Weights of a small transformer language model.
Size: 14 layers, 3 heads of 32, MLP 256 ReGLU, vocabulary 4096, 2.34M parameters.
Training: a variant of Muon for these matrices, 150M tokens, 4988 steps.
Each number is 128 + 24 x the weight over its row's rms, rounded and kept within 0 to 255. Layers, rows and columns count from 0. Numbers have three digits each. The size before them is the row's rms in percent of the matrix's.

# down: layer 8 MLP down (transposed), 256x96, rms 0.0398, rows 16-37, columns 0-95
# gate: layer 8 MLP gate, 256x96, rms 0.153, rows 17-37, columns 0-95
# up: layer 8 MLP up, 256x96, rms 0.162, rows 17-37, columns 0-95
down16 110:186092135116116082092134097146101117120107150119126116156148114172153139114087109148132106109142153118122092181081098155131109107128131119145128106123100103132149154114114101140102165124162128147139141126130080123126079106083135126131107119109110137116127150130105127129103097068163097143
gate17 107:142124127154151187102125138159173127084150163140112101152152078104134118177108161131167134183150101113121090156133090121115132120131163132129127142102169162103125145149191110122136117114146138100122128088101135160119165140118143123120122140148181120100124130105111111135128132127113138140
up17 109:135107084079158141132100100150133128118119088131076125125119162159096122156084091095138140145124136104086119120115114116128138097138133173098147094127140170134129110130163187119077124136131161175187107115146099135097106113130097141142102119124126143108134138138121149137123123123150093132
down17 109:110109143142130103111105158113183127121088107167128149129119125141151102145078114115144160120132113139085128133134089160130118143107169135132165133150143141115098117151170143081087146158149149153114100136116182129079154158125158127146131097099135124104097109180131139137111135111117084127
gate18 097:123086121141093116125120126123131122133099128112102131137127122134107156131132140150155118145112117119123114149166062135099106152187063129142158157199157140131103134129166120106134111149135112116105108128133116139164147186112154105093094147147134130089135078137096110147138138138128105102
up18 084:161160080139154109168112148138172127106110130136108102194164175159123140091121155116093130139138121106125122092114110129092111147143142110108136144138139131125136146099110142109136122089156143120133152158120132134114131113099146141150103075148146119139107081181134152113182099132160104127
down18 099:107127120161119090135130131100121130121149121128145148140128117178167155131140100110134135104130134134132140094118152127096088162153138125142148084117169103143153091157126150128101151164094092104136053145089136147113105118167150147153127122154117170092121175118129095114093114109147163122
gate19 105:105079141136138095110123105093133106114159148183154139127153102105116121134074129070123154116132118111113156140127122101104108105116136183189138144071148129150124093116172101140127102136108100132154148112083146135144151167129135146138117124090118124125130126133158111133108113143164137101
up19 108:145137066118122116132098135141112146135119092137144145166147129112116140144145131177167168104104135141132133145113146128131125132113142101152140111093128106104089150138154154098131095128106114179145120120140125138121144138197149125123130164183095089153145169117143102162188147121155141140
down19 107:135126153158174099117133123160124079149126151149161094133125139183138091082098112100108104108137109123130100129149070112133135144123131127141154109189138133095123150124116124150104094139150170107119109100139125161104065141148159139132163137123118141159158137142122134107090159121125111114
gate20 103:104148162115134159161176090121082167077131118112137150134126155147095111092127092104169079155153122124149133124095138140080142147112120121126127157120092150110143136142165093127123124132129119106131145138122143130126137125155153141116088129136131083135141159126094080177124118080120117092
up20 095:099071135137137162146100139117121108122139077151128147117090126127105141137159122131133107149146110115065108140099150158148108143119146150139119119119135115086084064119125102136119128138100099107065108121158082121132137129116121119144091122066105132097138104124125130150108151111151162120
down20 101:112147152134138162145108149115140135110117080126133121117120123103089105144133133147091155130134127125120134102076140085132132133135158150132116106107146126143146070122146096114118072098131147171103139162150084132134142121138148113110129093141119137152183075126142142184164186124125124154
gate21 104:120091165158139142118149101095132174118120112168143131158113119108106133163091146138121132132097170129153148121099121123130144132172140126115126107104110110137145114128153142077128120092093113119074147118107130151167116122066146108120152107126114096131164151118118151106134116119104098051
up21 112:117120151139119123169120139129157152120127126075130153095137087114141085153125142145140128100123110135118157153099151125138146129187103112126068124139114145151104143104128137156130159135126134104143129151139133144111130171103157144085181161074161091155081115174139159142148145138124129145
down21 111:112148106168102097159140143145118167124161135043138172161141125154093156155151167120098093119129155097156132117150106108133116148139104123193150124142114166107151107160127129138134112134126153099132162156127142112127114129161154120128176143117115105131165150158117138122124150139150131105
gate22 101:109141161144107091099172141128118143109143123099096139105134159140116120116123144076074144141148146121149111150072123116121126138143134115132157153123138097144124155170148138131140138153151138129158117096114187172171126117121094131124103095137157092146171134097131113162093134150125089168
up22 096:108137124133091129126123106085165166128132097144116137139138161115115120159142110119158125096116138143153136134167102095129137179124110137109168157136156083126114145131112101181067127097145092154080102166107101108096132108090118127149157128120163111127119128117163128131104155177129123148
down22 103:134128118151110132104144164121144120102099152108097155096120122135099154121132103086113101124124128107133105132118123157119146087095141141124158128114107074152166145138154137150169152140132084118097100091114154140090124133087098129158083111084159133148178156092156135158117154128130101150
gate23 108:107116151106120144116129118115120185113123085117152132171122162106139162158158099124105095107128110092151127166097125125138171165128149161100129117154180123134122134118133139102102150097098106168089140093144128112120160166140112093089148110098105126180140144124110134138120149159122095124
up23 105:120106133133074077130133165137177145164145108146119148152175103090117138161126114136116140113130109147104127126138125095137119125096108147124116130149115147117128132089155144137119089139108154153141077103166164092119142102093085122113112116172137115115102130112111138187106166130117176128
down23 100:130123065121110145157126123119147107133159170135065111167141144146123119118131117117132165135098090172150134131138133114080124115149107126167103108146076122095124125141103136124158118122143145130120095126143110118139103111160111143148170181160109163083110123146114103124121126128101183100
gate24 099:147151125126100119118145135106136122119177132101139114107141131110130117160163117108102139159158148130139142172075089105088108092114167118119136107145136117132155125122152125144076165130154111116154153103163141144056111113131097158141162118163123127108153118175127098125111140095150165151
up24 103:129107156100168152147109127142136125125107097154165183156143160138118123104135121115080088090113133110107142105152139083121127133117068126112145109181132147155148122132138139137111121135171132154143125130097162193144114114151128104152120141126147152108070163144157140109107121117128145158
down24 092:114119162153135171133105160131076127109062089125170114127116087107116133157115121138130100097104113144163125116129146177121132099117176139136105136096157151134120165156083109147148129088114170099129120130138164105120131155142145138115096097111109130111107132120151139135095116089105094123
gate25 106:089153096095105139069157131122160146154124142153095108159162064127159120153105127116131128120105104129116180140110147085134155084139106121175150161123163180121106122134118149132108133074105113138111114122139160100136168147129140137109117121136159118121119127135090130121122088124144143125
up25 112:122181161176124171111144106130135137123126119146128127120163136135105147130091115116168129139069115140093147157118117120150137101082087148137165108114144172140106149129124121104090122173111114120148104121114100089127129098136098120144096117154128112147120126073061119154127115154117125150
down25 111:144153117138143167150126156167156123141090133131096070108115135095111104104097162145109162125128142127079124111121135092170143172159133131112126126130151137127120078120119123127107113097089142192157107138153116124144105137093134130102085142125109122151102132114110143146084110149074139116
gate26 102:126101102111093119148110100114099132094136153105099098153151101121120145137133069101105130082173149152136124116082166124092149110122146143147135135076165110135165094135083105126113178142126138137161140134148130136084099152129129105143130153126099112106157155156144119140137141118149093098
up26 099:161121095116109161147093127145132110113136119103128148175142105125127108150093125106128124140100088090108137128122156093112160107121120145148135151088121085141153116097107099147148152137141140117144156133098132141069103174162098124115130141123150128120067152109118141150135098111181181109
down26 102:162126195098115123153117136180137122117150117092148140091139134146078134107142138103102132099086144081145115131140139108128136126065098124127132192103151113165171084121127139124109118129131136154123122097116161115134104088145091117153114115125138123112145094139145113132133166136127094117
gate27 103:133117095103117122153145128113117155154139150087145113092159134066150135145134080139151159117087181139128125155159114107166122091146133082107126117115146112186154118127130137128128096140119143129135129146155141134089099163143129155120110190099134122168131141167141156114098132105124142117
up27 107:106116146143108122098142095164082136154125101110100144178118125149101160144106134147136120106149098109122168155104092127113170167140078137130142150157095153147126156144097082118144096105109163141116147154121125161113124139092124150086150136149179132148124118161117137118148155145132141168
down27 101:126138105101091148131085130110103111137149109129095131157104181131140093136090144119126077172134097071153147130123099140106143087131133117129115071148143125126141139142093115124151116084169145169109165174175112110161140133140105130094123103110113115155108150130132123120132140106125146109
gate28 095:138116111149153103112113162159094139114135058136117117129134167087120070160087090130148115145131147129093141156150117118127140191093135103124129139105132107166112159128118109115104138101137114150126148104125130114147144159155121105159133124134118104159115140144126118093077104136152128067
up28 086:140166122123109159141115138109152112142112154151190153129101123083111128160157171157105137122128128100165143094150109090133124103116144141134098092139105158125156101118135135149161156169123132112160113137127134118131116171130154137074145095155061154116159121138147149146133153150154134159
down28 086:124117118117079129117114143127099158165111160126100086142120125162154149140116135129149072148092108112124111114083102131117127103172125118119161144138139106089158106100154112108097121121125119146099083137172115147131147128101129170150126134106125089113124088091141091164124124102130066137
gate29 095:119126111121101141133089071114099143107110152122148088112133086141159142104119101142152133110102140165114096081136130096130119147095153124109102144135140130123090130100127138089095114108107112098124112036160138136084127127160093140119143128142121104120146122124140115147110177127134121083
up29 095:145087150123108128171148111127119132180132163105134160156108133125146065120117165133121131113097143133150109124106104147173166086141100144104126139110115116108078118112131169101125098161075118092148137107085128135147154127122120140139141131156098100125117113115128170152089142164099120134
down29 098:100085149121164110119135147159148106167133105111177130138127115149119127096190106077119164180146138147139173115123150163116145167143110140149139105074110169107142153137133101157144108101157120119126134136111120129127164170119155131142129117163129146146142100084148143152111135102110132120
gate30 097:141117172128093085142149118160102110121150144112090133140079139123136125114110155117149132135091116147127182117120132149113144137157131120131134109146141112089150106118111083086109104144088098106120092084149143152128129171138117106099104200092105139110114136153133119099151139079131145136
up30 104:077090145135120072111106168121118124094150143095137131131146189114119118129148135094133116110108128181122114122118117130134140109110163133161129139099096141174137108130150118144115127101161142137135103128166103119171165162078108136140174140123137136135127130106183175144118139102136100145
down30 099:150131097154109173134132184119129127113105110170120089124119119117134116231146175156163150134169124112120132105129099103139145124125119105102101118117137141148088174160105120100141090134106144124107134158125096125117141143119118126153126151130151107108155132147118143109093100131156144106
gate31 098:129146142113155072145136070092104133130192132130147103153136161133131147178138125158120118089087142150088158132149135126111164127153117157145123123103146115142142124096108137148107147148138166140108122075126116135086132193132135128109089098140143144111142096142124129116145115121108151090
up31 092:094137140129123165096112132172137080103088175149130099139144117102108096124136145137135138109124099117157095119106133143144134122160096133143074162143128061151137103099137131134119142125155090133155098128117162148165152146133142141146129105144123158166130129148175127079157149130124084115
down31 090:152116122131121118131145144138146151120006112132148124130125099089145123144075107120100142143123157127140115122102134130103130108105142111137142161168123144149098147152117115119145131142141093158134135139126096099126115130104125135140076108096095133123136130090111134156062134124168143118
gate32 100:144149148066109133119191139118126147096106089137132120146152145142086145096125090152124101128117141142100126146121164095100146102067152154149125139114157116140114159091108165129099131126116141173153115120126097134124130105087127135149124110122139107090136164180140124152156109166139112131
up32 097:126171123120127130134127147127141114108119098120120063126136154149090143156122133129099145134117137142124159133113143129098123110135082175162146100157117117145137126105152124101165118168111139100180121191111143094162107096198115127110142127139138126120146118156194109161135145115121130117
down32 102:088109135135149120113105117157141113131137115111125095131106141153146131141117180140160120104123116138160127123178072136144133158155168120113127141148117181130144056125106125147128107160106132115137160122135125123140125114101144141157135173121176103122097140090075114123108116097107078096
gate33 122:165100081108124144103101124111125149150123134090131100119121128123158119112128176103145152120106140155131132136107102113143170168125184146117101143164120134177094176106115149115120109106133140138154130095155134135152071113145100141152125135091123092087156106162138105111128162093143137111
up33 108:101172143156119110137124147152125079124145120152159136107116127111089141132106081144117104140129129092119097129166147109111111117116119066136121125096169156099139082126105122151105135105130106096126094150131188156103137158164157114094142111140164188154134153131144146128119127147107140115
down33 097:065136155145180102097146120133150113154067139107127156131109143087102128123112089138150143158112143137128149188107177123098105119110110116148152145150131171119133121099164105193156116151133125106130141126112151120140155158114147141141132115120139170158142121142112135128152094149143137113
gate34 098:145122159142085139122154109120120183142158166134133170171136160120135136128116104161133066086116123123110089148150120143101139171086143124118116152129129157167132105122101162113113170117124160148128094110168123133116127143143124136155107095138132123100161145118159126159158183118139146101
up34 101:091094146146124084096126090129112171096164121139103149150125158119121101110149133103160108108133133135122110091123147148142142133130154110131131106151156084152124148070168117110080142119098133144113093122171157110143147169151126119137174145123150178153142124114170150104153116135115099125
down34 102:159171138141162127145134097081088088155108145130166116106102139114085110151136158172147144106122111126095141158157103096146133118144124163127114103116111144095153110130160137133136118065095151172095161105152096125137104116148153143141106158118151098148126117140105129137133158143084134129
gate35 108:081170156139107112154102162096120169119128124131093103147108151084138143123122108131150141138104150155073118123151126125166153101134151128107120140140139145140154114122091105144116135129162131107146139114164153176155097189119113160151161134085165161141124131111147134111108129137181150129
up35 130:139185156125090108126140180120108167106170115105115090122152139084135146153130144124146154148154113156090161114141124120130166083127113142149128128144114127162090093114126134131162146138183162135117173118146164154112127154094102129136113162152140142132146114142174122143102148129151151146
down35 110:141143140129147154132132125111178117163172164131132139108138141119108123155142120099134143138144124084071119149128142064135113132119157185134174133160139162122107128101135122138126145134123146142128148114104104136117136183121125161150087090140169125185180150127156117103136131155118137159
gate36 102:109107108137080128136111112092158115124131084075098131160154108107146127138142103135083131127143100110136140139110125126139112135105111140129134086169172106099086131115115108120177111096140138104148141102133170136159112095091145125137164141156141128134168095157099103080116102114122169112
up36 099:151159109132162118153109143133120128146117123156102094136150121099132140166169091100082099101148121125140129122099117103130119111108145125111104094122120149126088111152130179131109098176142143117085190129077117124129134112069125151140128117122075142179144134105118174136128124129140118114
down36 104:104138145135098117138096083145103120100128111118086143118163136174135176123103116129111126114159151126127125136167130134155180123121127119115139141104096162100107076129141142098157120108101115184130125123077115117155109123126148133126183154081135111116106114124109110112107184127172131146
gate37 100:116144159142167123161180133094134127140129154099123158110143122130135114142155076156078095135122137120133156120136128149122134070112087154157137076072124123095133159115141126125121085119156137157118094092156128143122144151136105136122177114103124098084136126157139131129098106110154141147
up37 109:109131154111127117135127119114165128102115129154128130123134127134146092123099171131121146094105071146112102121114132088161125174100131177111151150103115143088192143140128133142117139155137104131151185128106093130127137095142116114063087157131144122136123081165139105106133163137138148143
down37 105:108126113108106092143121139138139137145118097089141123131148141122139108127126119172153153148129163117128097147113076129164133125126117155150133107144117094142111109103146110147117144204155118146113055106156104107123129119121159094118116108156101161134110119097138092164110109080133187130